{"num_hidden_layers": 8, "hidden_size": 96, "num_attention_heads": 4, "num_key_value_heads": 4, "head_dim": 32, "intermediate_size": 512, "vocab_size": 848, "hidden_act": "squared_relu", "norm": "rmsnorm", "norm_place": "pre", "norm_eps": 1e-06, "positions": "rope", "rope_theta": 10000.0, "rope_fraction": 1.0, "qk_norm": false, "attn_scale": 0.247, "bias": "all", "tie_word_embeddings": false, "parallel_block": false, "extras": ["some layers without attention", "local attention windows", "paired heads", "shifted keys", "value residuals", "a smear gate", "an embedding shortcut", "skips across layers", "capped logits"], "init": "uniform", "init_std_qkv": 0.0612, "init_std_o": 0.0, "init_std_up": 0.0612, "init_std_down": 0.0, "optimizer": "muon_variant", "learning_rate": 0.00807, "beta1": 0.9, "weight_decay": 0.033, "lr_head": 0.0111, "max_grad_norm": 1.0, "warmup_steps": 200, "schedule": "wsd", "decay_fraction": 0.526, "decay_shape": "sqrt", "final_lr_fraction": 0.0, "batch_tokens": 16384, "max_seq_len": 512, "doc_mask": true, "train_tokens": 105900000, "max_steps": 6464, "dataset": "wikipedia_en"}
Each number is 500 + 25 x the weight over its row's rms, rounded and kept within 0 to 999. Layers, rows and columns count from 0. Numbers have three digits each. The size before them is the row's rms in percent of the matrix's.

# v: layer 3 attention value, 128x96, rms 0.126, rows 82-95, columns 0-95
# o: layer 3 attention output (transposed), 128x96, rms 0.0841, rows 82-95, columns 0-95
v82 091:532466469493445508498507530516499505487509504490501450529452524486523470518519473471493518525437471523523532493497522489454453485487486521496473469551512519523475510518519502526514505531504502456465479500527468510505518527483544534524542509493482515466472504530472498482486506515485463477
o82 090:523473544519515482520515527476496572502518505458479508451498513507466476516495504461461524553516487445520478557527478519492457498501500470520480486510491488505505517474488531520506513496499492475555516472511510474488481473509532494501530511449496485533503511520472490505486469497499537546
v83 098:519522458466504526467529508497504452508495472538507523458510496477508497469481519475478513486531500546486473485492510526487517544465497513494473519533501520501498453523563498498479492545481488431537531467487516499513509476480553485503481527505538487501500501502499464514519520517462537475
o83 095:500481544480489498485463513484510480468513482541529518531454462491513483451481492512524497514519493499521548533488556493527473465514543448468503504513517494483497473500492459522503510475512515525515480521523485495500514475537508485497526458561534480514481445509478476537502481498489466507
v84 097:514491524554541499482502492514512515482513478480481516501478520496477485477469517466506525471462519462532498522490477489533509464530489544496482506489498493525444479489495541537479513509492518504522527551460543493474537491530556512461463479460521509469463502525528483487484512471503535503
o84 097:485458476525484499499469493493475533463479535489467516504519485522566529481542521506485499453501488500447513506501459515482528549487537508536446464509451502527506544495475517519517505515493502546520491469531487526484459482448514499492487474506475495470531481502497488502499504503482497509
v85 093:558463475529478492491517514508454464483510493477494445465535475510530486484553491517496502462512499498529503478463539479456496479527492458477484527532490491525466473508504510523522484494470471490468520513519486472444488505514532496513514518463510504547476511515493471526480545484475497508
o85 097:508477531494498490521494517502489535494530531547515464462524498499510479480486440496528529493500480486512525535497451471511470478488492505485509521512488467514505507496559532485520496490498518505449469483561484486515470460548515500498458494518493498470507507492496520529458562501519549486
v86 103:464490503499501482460492493572475517479479493486421511516476463473513507461508507472477494509478495478502544502467543473498492489495525449519479489542503562474473474533499501503505522505469500538469529470481480500503501501456476487504476481508467498520469523510521518478490508518538488482
o86 103:522473482498536474522555519464526500489531495496509490495488518477481493466516490515549438464516531493492483517467517509524500455490490501534510501511480439513502536538521476465518554475513508487520513494475511517433497496431500518506486494486488496520491541483535522489524513519483505505
v87 094:445522488503498475510514504525485531504477489493453513551456498514512537503525459510510555514505502483524506466502515513505571514463490521526500467502514493488501502504464506502498502512489503538525479567482482528523464495503516492533553507457488473473515481481527487519511462462515525530
o87 089:479508545503512482480483477498512500527448516535485509531486452469511511544530465540462497505500484528506526522487555522512533478526499468515548508495494514514518505487501510478500479514488505479536537482471510474476474533500501530522501539484530442535535541511494515484499529523453531500
v88 079:495515467466556481493513472494503436485496482523509498506526451499491473495477442536489498515509477499463489465522525501513482501488482569550497516456457519493524498535462508509487492494492484526505472511493517465473482497497467473490496499464515478500479465485464504501428498501473497501
o88 085:504507530495523496481488499511512483472466474507562507472528513485482518517538520513494438455500488500472528462528457510517493506465480526518485497530540567493524510515529531459495503510500507474488517471521494509533514511506494520528511523498481487476527490509568490531478553464489473518
v89 102:477508512530528501485552505481486529471531508506521476511510514497519478484492422496480499469479523498489522456512519525473490509500481514497485508500513506487540474480459506510478539496463541518486496493470467504488463487468494498520515502522475542477477574474531517470487507488425505474
o89 100:546512563520510474537519514501488495499468514513472489563509500460525498504482517488461511479464495505501485471505468433498492537504541477537517513554521487512464533470535489497524504460515533532484522499472473505508518524518501498513498489475519508538504506526535502490492517460518544501
v90 095:478485506501485506504501528492482465522497507506543476480470451514516507476513536504481491492477460511470498451476568558466522477484532488478515513536500490480529494474491504473516457547566469494478545526489507509493493527501468501485521498457496472524476502467512501482540495485520520520
o90 101:515525518487483532514493462499490491487551503522482484491460517456485445506489469523519502511520478483514496470516509538517491507500491495525477462488487503473556524531522512517499468510432496542449503479499497501550507535520492531507502480525501490505529551487503551524486514458490514451
v91 101:490527495501522490504504482542472509518542515484479468464527531501512439484484485496490514508527445492502504543523500497484502494509499512499461487476485547503448488431455478529494509487494500475525474483550490483479509478501559511538459508504524518527508529527519484480507516458504490461
o91 098:541489494507501548506502482509461545511495497500499505519438511528526501529568504514478498511493511552453525531482497509512467497502493521487496566499497479526521434485520532524507510505495526469480501524481464501501512488488514500504432487481487498472486464511458483490510531541496484519
v92 090:533533479446519501501546532466477514458530438505538471451514522518503505540492509476504465501485488555484494537500510456491460475493505509474481543509510502489537499463492500510525501445466530500506495534505512526499487503508515523506477514502502502509485486569480491518511531523486502519
o92 097:490515531490479538539531528486456497528532466492481525486513513540506520459509466504480504511506485446504496499511487517466474493457470466479488499509525472529479472523573489497495494498510506506514503494522506521502517498500511466527485506524509524541476494538545449458519570512519476509
v93 099:502519486483506553497492460489490536489496544490532483489533496496516521504521436514496493547487516491500504489470516492488448491584500500527510509499482534457544503458514487533522487465517499482443503524514504507485501497517522519497516494486540499444482519501528517471497473480489508547
o93 098:547476502521531520496537528484461485568502484467476516478537489548528466492505462480465488535506530507525452500490487525507509540493496468491494496495477539513504501478515521521489504497464528507496469502497488506504487504499505505523470474467548464530502464504499480530430507477470521462
v94 095:523519526488501542517509506498488479521456548515488521516507503520521481505522521486537525501474513484539506504513429446506485505505447479468491533477498529523471499491471501509502490505528522533500518507489445504511497486484496489544524485535499444517489468493468467471449525451467495508
o94 093:454521510472499518499509510502466486536464483457499484499540505488504488453450546496488506487459510513481507532547504501501477447501545475507470484497500491490480483444504504510501513536496512504507475537522488521504487480491550502506480510423512501468534529543478510513518538500500467524
v95 103:500475442533500523558510482487481471487478515479498496454467508532545487541483526488532450512502533476531482517473512445521523473485523498477482468500517467469504494507501525485517517508508551531514465464473485504502520506528519522448456500500494498517522475490445511519499511482503490494
o95 107:503529461492505483535519467465504470464475477497516514472459480539477512536472491472439468479522487569533498541492456480487505490496499509501465502482508528504464463510498520500519465509562478486496455485502508559505505504508476506507511507522501526484525528508494510461509521522516478475